From a checkpoint of a small transformer trained on Wikipedia.
Size: 13 layers, width 192, 3 heads of 64 (1 for keys and values), MLP 512 GeGLU, vocabulary 1024, 5.31M parameters.
Each number is 200 + 40 x the weight over its row's rms, rounded and kept within 0 to 999. Layers, rows and columns count from 0. The size before them is the row's rms in percent of the matrix's.

# layer 8 attention output (transposed), 192x192, rms 0.105, rows 40-63,103-127,167-191, columns 0-63
111,184,148,191,181,295,231,171,202,155,252,242,227,138,194,175,216,131,255,161,187,280,228,156,219,165,193,169,223,208,275,218,229,197,206,195,262,179,175,177,237,234,211,162,222,201,211,194,184,241,137,187,206,224,296,183,120,213,183,233,160,206,236,226,169
130,162,260,206,183,160,247,207,155,192,177,204,251,297,159,273,202,235,173,193,186,177,189,200,160,258,314,226,250,228,258,268,201,194,198,163,121,242,225,198,101,217,176,161,184,245,181,173,247,194,192,222,120,146,195,143,273,153,195,172,209,219,174,191,181
121,218,121,214,162,218,117,220,189,194,155,260,188,221,251,93,180,172,256,212,236,218,144,201,177,215,257,119,178,205,174,141,240,172,121,146,241,246,177,219,293,222,190,284,202,253,151,179,252,262,246,184,152,240,171,207,114,172,241,203,167,207,188,195,194
110,210,141,236,234,184,227,188,162,263,189,173,128,126,205,129,179,237,186,225,177,167,225,184,210,277,122,198,217,191,145,145,211,197,198,286,221,255,226,215,260,201,156,258,188,214,147,244,182,208,121,214,195,229,135,162,248,195,165,161,227,229,211,231,239
114,166,198,249,160,221,215,201,222,214,251,161,180,283,205,211,235,208,213,233,214,228,75,201,268,156,178,160,159,222,177,213,200,177,145,122,178,207,219,232,320,254,202,273,172,202,145,160,163,201,183,147,165,221,166,222,195,221,222,204,175,268,213,297,238
122,187,125,191,275,244,252,213,220,176,283,191,231,256,232,164,170,180,216,26,189,253,213,173,234,178,201,203,169,221,219,209,216,206,137,142,227,216,217,153,213,173,183,242,208,278,173,207,221,222,160,209,155,167,188,184,194,202,190,144,156,179,204,222,179
115,204,238,162,192,286,174,182,178,197,249,245,173,261,241,192,187,170,220,297,167,220,206,186,221,189,180,188,192,246,211,163,239,191,247,313,162,166,156,219,247,230,208,216,194,174,92,182,270,251,221,244,219,246,189,239,230,246,152,215,220,193,168,168,188
126,200,192,218,254,189,154,227,224,208,286,129,75,160,221,200,195,147,178,209,225,236,276,214,225,175,127,145,211,175,140,136,219,189,240,169,192,158,119,203,239,148,198,277,204,230,140,170,176,209,211,224,205,223,184,183,190,229,219,202,208,158,245,136,157
106,199,156,166,179,242,242,197,202,168,202,208,196,281,242,242,247,167,267,173,218,177,213,175,212,169,266,187,240,159,203,240,195,163,151,117,163,214,123,119,278,214,183,209,205,193,247,166,212,206,234,256,198,202,253,195,242,207,201,216,181,115,160,169,217
124,136,189,249,191,195,274,155,171,204,200,261,222,165,162,156,205,226,245,204,248,168,184,193,193,210,206,142,241,198,182,213,178,182,207,271,172,244,246,242,152,168,244,170,174,274,161,148,136,239,224,146,150,207,289,224,178,244,162,222,181,218,187,293,253
113,163,202,180,223,275,157,204,190,195,152,242,224,153,184,222,196,234,173,163,205,216,255,240,186,243,215,312,174,172,181,223,214,163,209,257,225,223,163,199,161,206,239,237,213,149,278,256,244,221,130,202,244,228,165,190,215,192,203,207,251,201,216,224,175
128,175,234,235,184,183,273,163,172,230,257,198,139,159,204,228,207,169,276,142,197,221,174,222,218,191,153,135,285,170,142,180,221,154,160,179,153,206,252,224,150,186,268,237,130,285,187,209,64,246,200,193,197,257,292,265,111,262,229,231,118,128,229,178,226
127,200,196,184,178,212,183,219,170,233,199,225,167,199,228,147,148,196,224,260,227,182,183,203,249,140,188,185,190,235,167,125,260,192,229,287,236,200,185,187,307,214,229,221,183,183,124,228,259,195,206,196,189,215,64,230,191,205,206,224,200,215,157,104,228
115,205,193,225,265,203,205,228,206,201,204,141,255,204,289,194,274,263,183,203,154,182,197,137,184,214,175,249,176,205,134,216,158,202,196,246,251,189,184,213,176,216,156,173,206,215,192,240,243,221,186,276,169,171,250,134,255,192,127,220,182,270,206,133,204
129,192,253,221,195,146,211,159,194,204,235,211,141,218,151,163,209,150,112,215,141,208,191,259,243,281,188,217,244,199,166,152,244,111,173,191,158,255,286,220,189,177,315,287,197,168,177,187,184,241,203,193,263,210,177,194,287,207,221,211,221,210,198,232,250
124,190,164,182,150,200,202,205,247,261,110,208,187,131,222,155,235,176,178,301,233,204,239,221,224,218,199,163,189,166,164,233,166,274,190,249,253,225,246,240,220,176,227,100,283,183,211,191,179,181,222,178,203,228,244,267,190,174,209,235,251,222,223,180,209
120,186,249,201,191,189,108,252,233,173,224,195,159,236,157,279,162,185,155,209,189,194,186,254,170,144,231,215,136,177,204,235,208,246,213,128,171,128,183,131,237,225,138,186,206,219,210,233,156,147,208,197,255,149,126,227,226,200,236,213,183,187,199,152,130
122,184,209,184,212,180,219,169,228,272,172,213,159,226,147,182,176,223,172,195,167,154,202,213,242,268,176,267,193,190,115,143,251,157,115,243,207,209,216,180,309,169,255,230,147,188,197,240,193,243,198,213,199,176,75,181,268,188,189,162,249,197,168,134,252
125,187,197,204,243,166,259,204,145,232,242,171,166,151,238,227,183,255,226,225,222,194,114,238,180,205,152,205,225,195,203,215,114,213,216,252,185,187,241,264,219,183,213,217,153,284,137,213,141,235,200,193,150,244,191,171,109,199,184,181,153,241,221,278,248
122,220,134,111,141,230,189,152,188,149,174,243,240,176,153,215,179,173,260,166,214,203,180,245,213,143,243,220,246,152,183,271,160,164,214,191,198,201,201,217,109,205,271,228,178,105,302,200,209,166,201,182,177,235,230,243,109,202,276,249,202,158,183,180,224
122,189,206,164,176,226,139,225,177,195,192,273,164,279,232,238,175,176,219,212,209,223,133,215,215,177,251,154,187,215,190,250,228,191,238,150,179,214,216,248,261,220,204,231,213,208,179,141,170,227,213,188,217,245,225,231,117,231,254,242,210,203,211,229,162
117,189,246,151,223,185,178,217,284,201,228,179,209,231,296,199,166,186,171,178,211,195,206,204,209,191,155,168,186,267,176,130,127,249,188,203,206,123,253,210,246,215,165,232,171,215,160,144,231,172,162,160,115,190,232,229,179,217,215,188,122,196,179,232,150
132,222,174,279,217,236,228,241,228,218,227,213,205,253,210,207,217,219,198,197,228,164,249,216,211,141,231,207,162,198,107,213,237,196,202,187,225,141,255,170,198,207,210,151,262,171,202,218,171,132,169,205,129,210,191,224,190,205,223,239,161,191,177,60,151
114,150,260,223,155,192,211,202,211,202,236,138,173,207,266,205,260,157,268,201,170,258,78,173,209,141,217,148,163,184,204,167,211,130,168,176,230,235,215,247,260,197,210,291,116,239,152,174,200,166,233,175,232,228,175,226,187,185,216,238,196,222,205,207,238
101,204,172,213,193,175,194,230,177,173,179,165,159,151,179,218,179,232,155,230,201,234,152,254,174,274,110,228,220,207,196,176,152,222,202,252,206,155,194,212,238,164,172,184,190,191,231,216,146,292,122,231,180,238,204,161,141,274,204,190,182,131,186,219,165
108,178,163,179,282,212,192,205,225,158,215,159,176,111,169,168,242,117,177,167,202,212,168,188,190,213,185,253,192,224,227,255,221,208,205,215,250,170,176,218,254,173,218,131,200,204,203,228,171,283,139,264,221,201,329,169,212,218,231,207,196,201,252,226,219
080,198,203,191,261,208,200,183,240,149,175,128,105,168,203,218,227,186,240,211,207,202,140,272,172,267,219,188,234,197,121,243,189,173,235,229,152,200,175,216,140,222,148,196,185,229,158,168,209,163,148,218,129,232,308,197,209,191,185,210,205,186,244,170,145
099,223,192,200,181,180,186,235,198,176,127,260,197,245,247,136,188,172,266,204,229,119,200,149,141,180,269,196,233,217,260,132,247,222,111,167,226,215,240,189,343,173,175,264,163,289,242,165,200,199,212,218,206,219,250,195,189,207,210,203,96,150,180,158,216
089,225,213,182,165,219,189,183,192,211,206,201,231,211,161,215,196,256,214,260,211,189,205,158,213,275,209,140,186,214,182,172,165,188,163,182,152,108,222,156,153,169,196,153,215,198,194,157,225,206,167,210,184,162,80,213,175,191,216,193,182,219,223,196,149
096,160,181,245,164,272,195,200,229,200,199,237,192,220,220,193,182,184,150,187,112,193,200,261,191,145,212,205,175,224,212,218,250,207,175,166,169,242,215,235,269,227,140,248,205,190,169,268,114,100,200,165,190,227,261,193,298,202,213,223,216,236,184,210,265
081,171,184,196,254,159,216,147,199,115,230,190,148,192,209,143,295,102,205,69,168,229,177,178,224,167,227,232,248,223,210,220,258,173,215,144,154,222,173,179,212,224,178,162,215,233,211,150,185,201,193,209,226,186,193,211,155,225,232,131,183,207,212,155,190
084,238,264,211,211,265,169,190,179,236,217,238,198,267,157,190,106,220,148,269,202,156,208,117,138,154,234,187,174,152,283,238,134,227,178,226,166,104,242,212,215,258,199,188,208,225,169,161,186,143,199,213,165,189,234,158,248,226,207,196,201,190,154,210,187
085,210,249,204,214,232,138,193,235,220,261,196,204,149,186,296,180,174,157,177,228,212,239,183,194,145,204,212,213,191,181,241,159,214,169,112,256,193,190,181,174,205,177,241,157,182,195,187,177,193,242,249,229,166,147,247,135,215,176,268,211,205,231,169,194
094,227,221,209,179,198,240,288,157,221,194,205,258,253,147,172,142,210,184,253,107,189,246,228,170,123,210,186,185,139,202,228,206,185,208,176,130,176,229,154,181,243,193,189,252,191,225,260,161,141,213,243,204,181,164,218,239,237,224,241,226,143,166,213,212
093,171,99,252,209,148,232,240,250,161,131,154,206,229,211,178,179,233,225,237,171,235,209,217,240,252,169,194,177,198,159,176,213,165,246,275,143,233,169,189,214,157,221,229,216,245,255,174,196,194,180,128,221,213,224,209,168,205,178,190,158,210,194,275,220
100,201,228,180,198,189,199,226,137,192,142,87,256,225,168,184,160,249,175,271,174,226,175,236,166,279,160,153,197,155,202,216,160,192,257,222,239,92,171,208,159,181,251,175,220,126,191,176,249,259,180,206,185,177,144,220,151,190,260,235,213,236,233,189,173
096,182,191,234,177,247,257,179,192,203,221,233,221,159,240,234,215,138,158,164,157,289,212,225,206,89,124,213,245,174,248,228,193,175,178,160,152,201,176,181,219,190,233,249,143,228,213,280,106,245,170,176,256,246,246,225,154,216,240,177,166,184,173,179,197
092,192,185,210,135,181,176,206,207,134,135,274,265,248,311,99,109,183,196,188,259,102,160,166,233,162,224,162,186,261,203,120,172,230,177,161,230,236,269,188,271,209,223,198,230,275,254,208,207,135,253,230,218,177,194,222,242,141,186,227,157,204,166,216,215
089,221,215,149,164,207,253,179,171,227,252,208,268,275,171,167,189,210,198,223,141,211,234,176,211,136,270,171,186,191,237,194,155,175,184,175,100,145,195,153,177,213,237,193,201,208,189,169,230,178,254,148,182,137,114,182,222,225,187,212,131,238,165,219,200
095,150,219,146,225,261,204,132,158,179,296,205,172,166,177,189,229,192,140,227,232,210,161,231,252,211,178,170,184,134,250,269,144,156,172,203,199,130,155,253,195,230,258,217,182,142,63,165,188,176,175,195,183,188,216,156,189,193,235,255,181,288,227,194,187
086,217,140,218,247,196,182,183,229,205,149,203,191,82,263,246,217,199,139,243,253,226,190,263,237,208,167,201,167,257,174,180,189,222,197,202,279,267,216,248,239,130,225,156,253,193,125,210,217,247,204,188,141,249,253,171,159,174,154,204,213,240,199,122,247
089,217,206,265,202,182,105,192,214,208,164,184,162,209,160,269,207,220,216,208,257,233,188,249,187,246,209,203,164,194,94,156,237,226,209,156,217,240,194,181,171,166,142,159,203,248,177,185,233,196,206,191,202,218,183,230,186,171,176,212,282,230,234,137,207
085,219,247,199,186,224,201,180,186,163,219,252,199,241,210,139,180,206,137,188,213,216,169,200,218,240,182,132,189,218,209,198,183,202,160,176,168,189,235,201,248,273,224,212,206,161,205,189,138,158,221,222,186,146,73,182,213,191,215,160,239,253,188,145,213
093,191,165,259,143,162,237,225,150,245,187,224,185,232,185,239,196,236,237,234,175,211,233,191,224,157,145,215,224,171,245,155,228,199,221,228,102,214,236,190,179,178,200,229,173,248,249,177,196,193,195,171,251,224,115,243,127,200,190,178,185,149,174,251,226
087,159,188,126,169,193,277,222,160,169,201,205,213,223,214,87,189,249,211,233,193,182,212,272,210,126,152,178,181,180,249,295,107,195,271,258,226,156,164,202,202,194,295,240,213,171,252,291,192,164,215,191,166,166,216,210,241,188,205,216,148,239,175,208,183
085,223,227,143,197,212,164,259,146,257,192,218,179,316,230,199,141,212,206,170,208,148,240,177,177,168,230,281,170,204,203,243,215,186,269,232,197,225,223,200,258,189,173,196,213,214,179,219,166,210,228,181,212,167,293,208,253,216,180,192,190,231,160,224,210
088,166,178,231,214,258,180,124,249,192,188,213,155,136,227,274,244,179,184,144,157,135,225,156,217,212,172,208,197,305,111,161,186,200,162,209,257,207,242,203,172,103,156,194,172,240,83,230,238,164,162,128,117,258,239,198,189,229,196,176,146,212,162,230,234
096,265,156,215,234,245,263,177,247,165,154,254,241,190,290,199,251,145,213,154,208,239,227,220,215,139,270,208,153,255,174,149,185,240,202,197,233,334,227,192,211,171,231,212,239,200,185,225,218,133,233,165,167,225,216,192,234,150,163,231,120,217,193,125,247
086,149,200,211,161,238,204,178,269,205,177,260,172,249,288,215,180,206,217,135,224,213,227,182,165,172,205,187,220,178,199,176,222,194,147,206,198,215,221,160,239,185,164,260,130,293,226,237,237,110,170,217,236,246,294,238,230,172,184,183,183,219,167,210,250
082,175,200,224,176,212,201,221,211,197,184,204,191,198,141,140,177,225,158,246,189,204,177,266,185,178,137,291,245,219,209,221,262,147,219,203,197,226,207,201,249,198,225,186,192,182,272,194,175,221,175,180,252,239,163,188,184,239,217,215,179,174,154,271,219
080,150,201,244,223,169,243,255,180,208,202,156,194,180,187,139,200,154,165,170,140,158,147,228,220,157,179,230,204,226,216,224,251,177,142,188,182,200,160,118,231,217,212,156,188,158,99,241,168,204,180,216,181,167,320,155,194,190,255,219,184,316,187,158,228
086,190,217,189,181,274,162,179,196,169,185,153,187,217,140,195,182,163,138,205,265,241,157,175,197,201,225,172,171,206,238,220,174,179,215,203,210,150,185,192,117,266,137,236,170,209,218,192,198,114,210,244,152,202,260,185,267,218,187,208,136,182,219,193,144
084,201,231,218,154,144,177,281,163,220,177,239,162,247,204,142,142,245,243,160,198,98,180,248,115,213,133,234,233,155,168,183,215,225,142,242,123,272,181,192,259,171,258,241,168,290,177,172,185,193,179,182,172,181,328,196,169,204,157,178,207,196,178,112,249
082,252,183,182,174,158,142,179,196,183,159,238,203,233,189,257,196,203,173,204,179,204,177,239,113,312,159,238,194,196,139,224,168,259,180,162,97,215,201,217,188,221,205,206,196,210,267,172,219,252,146,201,220,232,81,190,227,114,197,200,174,158,238,189,204
087,133,160,213,191,298,245,217,157,168,233,146,128,178,192,207,194,218,188,214,192,148,184,175,229,175,237,152,169,144,216,188,194,117,183,190,199,197,187,208,242,255,216,181,194,162,240,267,184,196,249,210,136,204,327,144,187,272,171,165,262,244,208,146,224
093,225,229,188,242,160,166,205,265,169,208,170,178,252,213,143,191,174,137,108,185,214,206,249,205,206,201,220,207,197,182,261,204,202,144,156,204,232,193,152,218,179,152,217,215,218,198,216,146,182,193,207,231,191,234,209,178,179,192,223,190,228,219,175,244
083,184,258,215,161,207,161,230,240,212,225,323,167,201,237,187,169,216,208,216,234,91,251,209,202,174,277,184,230,158,236,288,195,261,210,213,199,217,274,263,258,188,181,183,183,232,259,167,130,187,182,146,159,156,290,186,245,206,152,227,253,163,209,183,205
089,262,203,135,267,168,161,227,223,200,241,257,231,182,202,233,138,211,188,243,199,211,193,268,196,244,176,262,225,140,161,273,163,226,165,233,160,239,163,246,270,182,253,151,188,159,258,247,168,246,185,152,153,159,145,224,159,169,124,236,277,177,204,136,261
068,168,174,180,200,186,223,267,261,212,198,166,226,221,157,133,176,267,159,229,238,158,231,263,215,162,224,181,221,119,162,181,196,204,256,236,251,235,237,199,215,171,150,171,194,207,220,251,183,195,195,182,180,168,207,194,192,257,222,176,250,161,140,199,222
085,129,139,228,261,204,213,217,211,195,165,124,197,267,119,205,244,190,105,227,157,241,201,177,161,197,201,181,139,187,261,186,192,165,217,208,144,161,95,164,190,175,229,224,212,204,222,155,276,233,185,241,213,209,136,210,264,214,173,193,141,268,224,223,195
075,226,288,210,174,151,156,238,178,219,159,232,251,324,223,227,159,234,120,141,196,218,218,290,104,241,176,199,182,230,153,246,190,242,258,181,248,218,185,206,162,187,170,215,246,165,136,172,193,180,140,225,251,215,183,228,231,160,248,254,148,222,232,192,219
078,159,183,224,197,222,289,175,203,192,196,192,182,208,237,266,239,132,176,211,122,239,212,281,192,195,194,143,191,186,224,204,204,154,187,152,174,183,91,193,235,175,209,234,133,208,217,225,143,270,200,149,228,271,203,225,166,222,231,198,195,282,183,167,187
083,199,172,170,139,189,237,217,177,185,209,247,211,191,289,173,207,160,275,192,228,94,210,228,188,230,236,222,218,194,196,245,177,293,202,228,178,177,266,235,230,223,172,159,210,263,181,229,165,208,219,209,196,174,255,189,235,166,209,247,208,152,219,179,194
085,260,208,166,189,170,158,139,249,257,196,249,202,214,186,210,219,151,274,220,189,222,190,227,221,201,232,204,221,202,108,226,156,197,234,164,162,225,269,179,211,171,204,196,231,192,247,131,146,217,200,190,260,181,141,257,206,166,184,260,201,149,245,274,207
097,204,165,166,210,251,162,131,156,169,224,222,175,200,267,196,250,186,219,226,202,250,183,229,167,242,218,173,178,82,207,196,171,157,213,182,211,212,232,240,231,257,238,214,159,191,276,191,221,183,220,178,179,197,185,192,206,170,188,191,202,221,249,192,187
081,186,154,222,207,196,204,188,181,186,193,151,252,156,198,235,249,197,217,224,178,251,201,204,202,188,143,218,212,237,207,150,248,188,224,161,263,187,232,214,213,219,243,165,233,235,139,180,238,183,196,239,211,213,122,231,186,109,204,247,211,192,221,286,225
076,215,247,170,202,178,195,191,172,207,200,187,216,213,175,211,126,221,167,170,222,223,190,153,220,178,152,113,156,215,141,149,189,200,253,176,229,162,197,190,204,207,200,204,205,220,160,254,131,165,238,147,205,157,245,200,170,237,203,178,146,242,164,167,178
087,248,206,198,173,233,166,161,221,167,217,179,153,188,256,199,260,180,226,144,213,216,216,232,171,290,235,156,186,218,125,207,204,210,259,200,224,166,260,240,288,236,156,227,211,231,255,202,123,177,206,198,213,206,112,202,268,168,223,178,142,198,250,195,169
079,220,151,218,222,159,240,224,156,222,212,185,161,224,165,251,183,149,165,285,197,165,276,237,201,214,164,166,177,209,240,208,169,192,252,165,66,245,153,180,152,208,204,249,205,193,242,164,240,234,243,265,219,209,127,232,218,205,199,209,148,194,196,206,210
077,157,162,193,156,227,269,208,215,224,203,161,209,242,207,199,240,216,228,167,196,156,249,221,220,152,186,126,231,207,229,187,144,171,214,234,229,135,209,168,186,146,263,203,197,166,152,202,196,180,191,221,160,186,249,224,256,214,255,198,165,245,229,189,201
096,189,234,193,154,174,234,267,154,226,223,227,155,228,184,223,155,227,192,138,253,67,248,148,216,189,156,171,224,152,195,159,213,229,234,260,157,238,148,212,205,164,205,204,185,172,141,178,175,180,196,176,155,163,308,203,159,251,155,192,236,186,202,146,215
074,156,188,222,228,186,208,173,210,205,203,176,183,150,222,175,218,198,175,243,196,162,147,187,233,182,237,151,211,231,215,209,182,149,175,244,232,164,213,194,185,199,177,209,190,206,207,214,201,155,208,125,98,172,281,170,94,257,200,224,190,256,173,282,242
092,276,216,213,188,220,259,212,190,211,212,219,176,116,245,240,264,158,319,130,169,218,247,190,234,194,253,157,208,209,208,163,203,218,190,233,225,238,189,163,231,175,210,195,223,162,96,197,179,174,151,126,172,154,261,229,184,202,181,258,198,197,228,145,230
091,137,163,193,231,229,221,194,240,164,191,165,174,224,274,225,229,206,214,240,169,146,181,238,173,183,217,182,212,95,226,222,203,156,161,224,196,177,168,204,272,191,231,192,173,218,271,225,197,217,258,177,172,269,324,188,175,215,175,186,208,215,192,161,254
# layer 8 attention value, 64x192, rms 0.0693, rows 40-63, columns 0-63
098,190,212,211,256,198,128,265,207,180,263,169,167,165,221,154,193,238,148,163,174,235,200,227,153,231,204,184,156,239,263,236,242,214,250,222,267,151,196,245,198,202,168,195,224,260,215,152,129,259,175,160,192,167,203,272,262,179,206,273,145,178,247,183,247
109,225,102,201,176,218,231,172,164,222,205,132,195,192,204,202,127,183,212,265,223,195,257,209,199,119,277,181,241,236,217,105,142,185,170,244,201,147,222,183,156,278,175,258,169,119,230,172,258,248,163,181,216,163,188,231,160,135,133,190,205,189,156,164,218
109,172,226,206,169,169,208,254,169,240,171,226,218,137,275,219,226,187,235,165,205,221,75,172,189,188,129,229,130,232,244,175,200,187,166,208,232,200,221,218,221,139,274,191,146,288,186,171,279,230,198,219,224,235,230,184,240,288,124,173,142,240,189,198,196
089,209,239,246,262,261,227,276,226,209,172,227,222,178,143,146,116,172,217,223,222,160,207,221,213,296,205,192,170,258,162,153,222,149,229,184,198,187,178,187,192,238,217,189,227,206,193,237,275,248,261,213,207,224,199,252,179,148,216,194,161,72,155,209,154
100,245,126,190,189,75,218,202,197,87,232,155,313,174,203,241,203,147,171,211,169,130,183,194,240,214,227,147,235,251,151,155,258,172,199,260,241,144,251,182,198,205,140,208,164,267,178,220,265,222,179,118,213,182,193,191,178,207,278,200,203,237,168,130,265
100,242,134,214,176,164,166,235,190,202,241,170,210,207,216,149,180,266,220,170,137,214,199,229,176,287,232,198,270,240,194,240,219,181,157,183,259,190,160,192,194,244,148,167,258,235,186,58,165,226,264,166,219,202,168,215,180,206,248,225,189,191,217,216,203
096,206,180,182,144,237,243,171,84,243,196,193,146,207,175,206,239,166,126,196,207,242,106,253,164,111,173,246,188,210,209,157,226,246,232,258,196,191,236,200,225,234,178,165,160,202,150,163,163,144,180,144,186,204,201,248,195,192,134,229,146,198,180,201,206
103,194,310,190,139,260,171,196,262,187,172,188,201,210,239,220,231,218,163,123,245,171,192,223,191,190,175,225,182,272,203,215,193,92,129,208,253,262,202,170,185,189,240,226,268,157,168,116,196,219,284,228,159,222,140,182,180,256,139,204,127,196,160,175,201
085,219,173,166,164,177,204,155,170,235,243,246,218,152,177,233,174,299,189,215,159,209,155,229,230,139,187,252,204,177,193,223,269,174,182,186,210,204,156,166,194,246,181,255,197,254,256,172,260,209,170,161,207,240,226,170,210,178,127,179,214,186,161,279,264
101,195,157,121,201,202,193,213,208,159,201,155,227,212,238,209,146,178,191,287,191,246,192,177,215,248,299,181,150,195,262,183,203,200,194,215,169,209,267,159,198,232,224,242,162,137,198,192,186,184,227,207,258,100,183,265,65,174,265,202,210,174,156,226,272
097,239,229,256,100,229,186,169,247,249,203,158,227,205,164,217,85,126,211,182,237,209,161,152,211,273,142,260,130,222,134,184,225,169,224,210,220,192,169,203,213,178,170,210,162,162,209,258,156,206,264,133,208,163,188,188,287,126,170,189,189,215,236,244,208
101,187,144,237,187,203,164,206,196,178,234,143,186,162,263,186,277,280,178,171,183,186,249,199,154,261,169,178,213,252,211,239,244,208,241,234,227,198,171,157,177,214,243,228,306,144,197,269,188,221,162,204,238,158,212,194,127,277,227,152,184,183,152,218,295
108,171,161,210,196,138,225,220,227,139,170,192,243,210,246,207,214,219,203,215,161,200,144,185,187,147,158,156,151,198,264,135,192,171,175,167,193,262,168,261,221,266,237,178,192,288,177,217,195,194,254,245,242,166,186,292,252,185,161,258,178,194,294,176,179
104,144,215,162,255,191,259,168,176,227,163,206,127,112,99,209,161,221,203,71,117,245,173,246,219,188,231,218,228,216,179,208,187,221,259,183,165,194,198,202,203,215,221,116,217,186,206,209,206,143,289,184,191,189,226,158,186,177,196,179,293,156,111,242,194
111,148,131,258,127,261,205,180,166,171,183,220,208,176,154,193,168,204,203,196,305,146,262,162,171,162,224,197,224,222,218,241,237,196,184,213,205,223,155,141,201,172,164,188,208,127,178,211,121,181,240,237,142,161,220,87,187,199,208,146,198,237,200,155,252
100,185,243,250,154,233,216,218,186,153,184,218,218,281,197,158,126,112,233,238,233,160,260,200,230,193,209,224,224,172,137,160,205,198,258,136,212,232,197,234,231,168,211,221,231,253,252,205,242,213,200,224,197,203,246,213,244,200,289,225,240,255,213,225,211
102,219,194,231,155,266,165,223,245,133,189,211,238,195,193,202,225,291,203,198,200,237,278,234,170,156,211,217,258,179,182,184,188,212,193,198,171,251,201,196,239,157,199,196,221,240,159,184,190,340,188,212,210,259,196,211,179,164,106,197,190,187,213,191,175
097,158,218,298,178,253,209,220,237,148,259,168,211,206,155,180,167,163,230,267,191,204,225,150,194,187,184,182,269,219,127,165,239,223,182,162,143,209,102,253,205,262,204,214,233,236,229,210,244,274,188,182,202,163,242,144,164,181,227,100,176,219,281,246,225
096,197,182,162,246,116,168,244,187,194,254,144,151,179,248,208,223,194,187,217,228,196,215,165,182,324,263,225,182,239,313,240,162,196,270,283,206,167,210,142,219,204,157,250,197,128,215,247,191,193,168,176,295,208,192,314,124,134,249,192,194,161,210,154,278
098,110,281,207,216,151,206,194,179,201,284,144,200,212,185,218,297,226,143,255,165,186,221,203,218,248,167,213,142,163,188,181,232,201,125,195,172,256,242,143,190,203,142,222,135,211,212,150,223,193,200,145,169,116,235,231,260,237,161,218,229,263,192,274,282
100,178,190,189,143,137,148,285,179,232,284,181,259,167,226,178,247,180,200,176,167,198,105,200,154,187,183,191,121,182,254,253,157,231,191,206,249,224,251,129,200,192,142,253,150,200,211,153,237,225,144,222,183,251,200,247,189,240,150,215,228,192,159,148,188
090,223,191,128,246,234,180,267,141,232,129,188,227,260,133,174,193,168,168,167,205,167,223,237,205,221,214,184,206,216,173,196,218,192,200,196,218,197,149,209,218,191,165,254,211,253,192,202,157,192,187,65,231,222,181,162,235,182,149,145,216,226,331,104,223
108,206,211,175,194,221,205,182,175,182,112,227,182,159,230,214,206,219,183,195,147,190,199,145,279,273,138,200,160,209,193,177,159,291,219,192,152,244,200,179,192,106,216,224,217,175,207,119,285,287,184,254,197,176,134,217,197,253,196,259,187,259,282,162,170
102,170,188,214,212,168,218,190,213,191,146,183,235,157,213,171,204,204,219,203,194,196,146,196,246,210,208,166,241,207,184,220,221,158,131,219,206,209,231,230,235,303,177,220,200,126,220,245,116,217,206,236,219,228,224,225,194,246,172,221,176,232,163,146,226
# layer 8 MLP gate, 512x192, rms 0.108, rows 0-3, columns 0-63
096,238,129,191,191,200,123,254,193,201,181,233,169,210,221,186,210,142,205,254,210,229,224,233,157,234,197,190,187,224,196,277,248,309,231,209,176,178,159,154,174,209,111,210,207,240,208,136,251,209,193,228,246,193,163,203,206,249,204,122,198,233,124,208,220
095,227,161,229,190,244,230,225,216,232,152,238,165,271,271,211,174,191,227,190,146,202,253,206,170,116,211,187,217,209,152,192,198,203,167,246,187,216,122,170,197,221,154,252,158,163,185,211,247,172,202,233,226,221,226,188,193,249,232,169,210,247,130,138,211
103,158,179,265,271,116,198,251,186,202,173,217,181,177,209,172,189,228,155,217,151,243,208,250,207,170,234,185,199,209,198,192,186,274,181,205,198,230,248,194,164,149,154,130,173,305,216,189,152,248,234,190,224,160,291,220,162,179,242,289,184,217,215,160,227
107,168,172,157,219,241,258,230,168,147,134,193,140,261,203,179,232,271,201,214,213,241,143,130,166,180,204,205,230,151,248,231,179,271,140,202,184,206,219,232,141,214,208,179,211,160,266,201,190,282,184,218,210,132,243,181,200,178,236,144,246,226,235,211,173
# layer 8 MLP up, 512x192, rms 0.107, rows 0-3, columns 0-63
094,201,285,152,289,222,174,296,299,222,192,248,179,194,187,233,219,180,227,180,199,293,225,226,198,215,118,291,201,132,208,199,190,223,262,148,225,235,112,122,224,211,240,191,220,167,243,230,182,134,204,212,237,181,244,216,248,249,175,185,215,249,225,149,181
099,184,170,249,160,130,201,112,196,174,173,102,152,118,160,228,233,191,146,180,234,182,201,200,149,241,229,242,199,261,173,182,178,225,207,198,187,212,185,187,216,142,139,128,177,230,211,142,211,218,242,188,251,122,173,142,99,143,227,174,228,229,276,190,196
099,202,189,196,257,206,135,269,203,205,252,212,105,203,230,260,151,206,194,214,130,207,221,193,178,220,124,173,271,194,246,195,126,187,212,234,175,140,119,239,217,151,280,212,234,188,230,196,178,264,230,159,215,138,255,204,183,213,255,211,197,139,252,191,149
106,165,207,201,216,229,231,167,165,308,187,221,202,156,212,172,282,212,189,218,250,147,237,176,211,233,247,229,148,245,211,185,177,162,238,215,198,247,206,181,219,203,197,156,198,282,220,248,203,164,225,215,262,168,192,162,142,230,196,177,254,196,215,184,182
# layer 8 MLP down (transposed), 512x192, rms 0.0989, rows 0-2, columns 0-63
095,240,267,200,143,232,255,134,172,179,198,183,185,242,205,195,220,181,144,224,177,201,213,195,219,303,194,278,251,179,218,171,166,221,178,180,235,224,210,153,207,250,127,137,183,147,110,231,157,215,110,210,205,96,230,181,163,223,157,210,195,122,177,179,202
098,210,166,157,246,223,271,262,298,251,193,185,150,185,300,255,174,199,229,217,202,122,313,213,233,186,170,186,181,162,246,149,176,148,200,231,272,126,212,202,207,214,191,228,222,229,157,177,273,219,208,170,113,178,200,134,186,168,231,165,166,185,213,217,177
100,230,225,235,164,199,122,213,243,205,232,128,205,170,230,199,144,219,179,180,225,192,231,273,186,212,198,190,239,180,232,186,184,169,212,148,155,280,221,203,79,200,203,194,216,209,228,138,189,130,162,194,225,174,242,225,236,102,194,186,216,254,223,135,161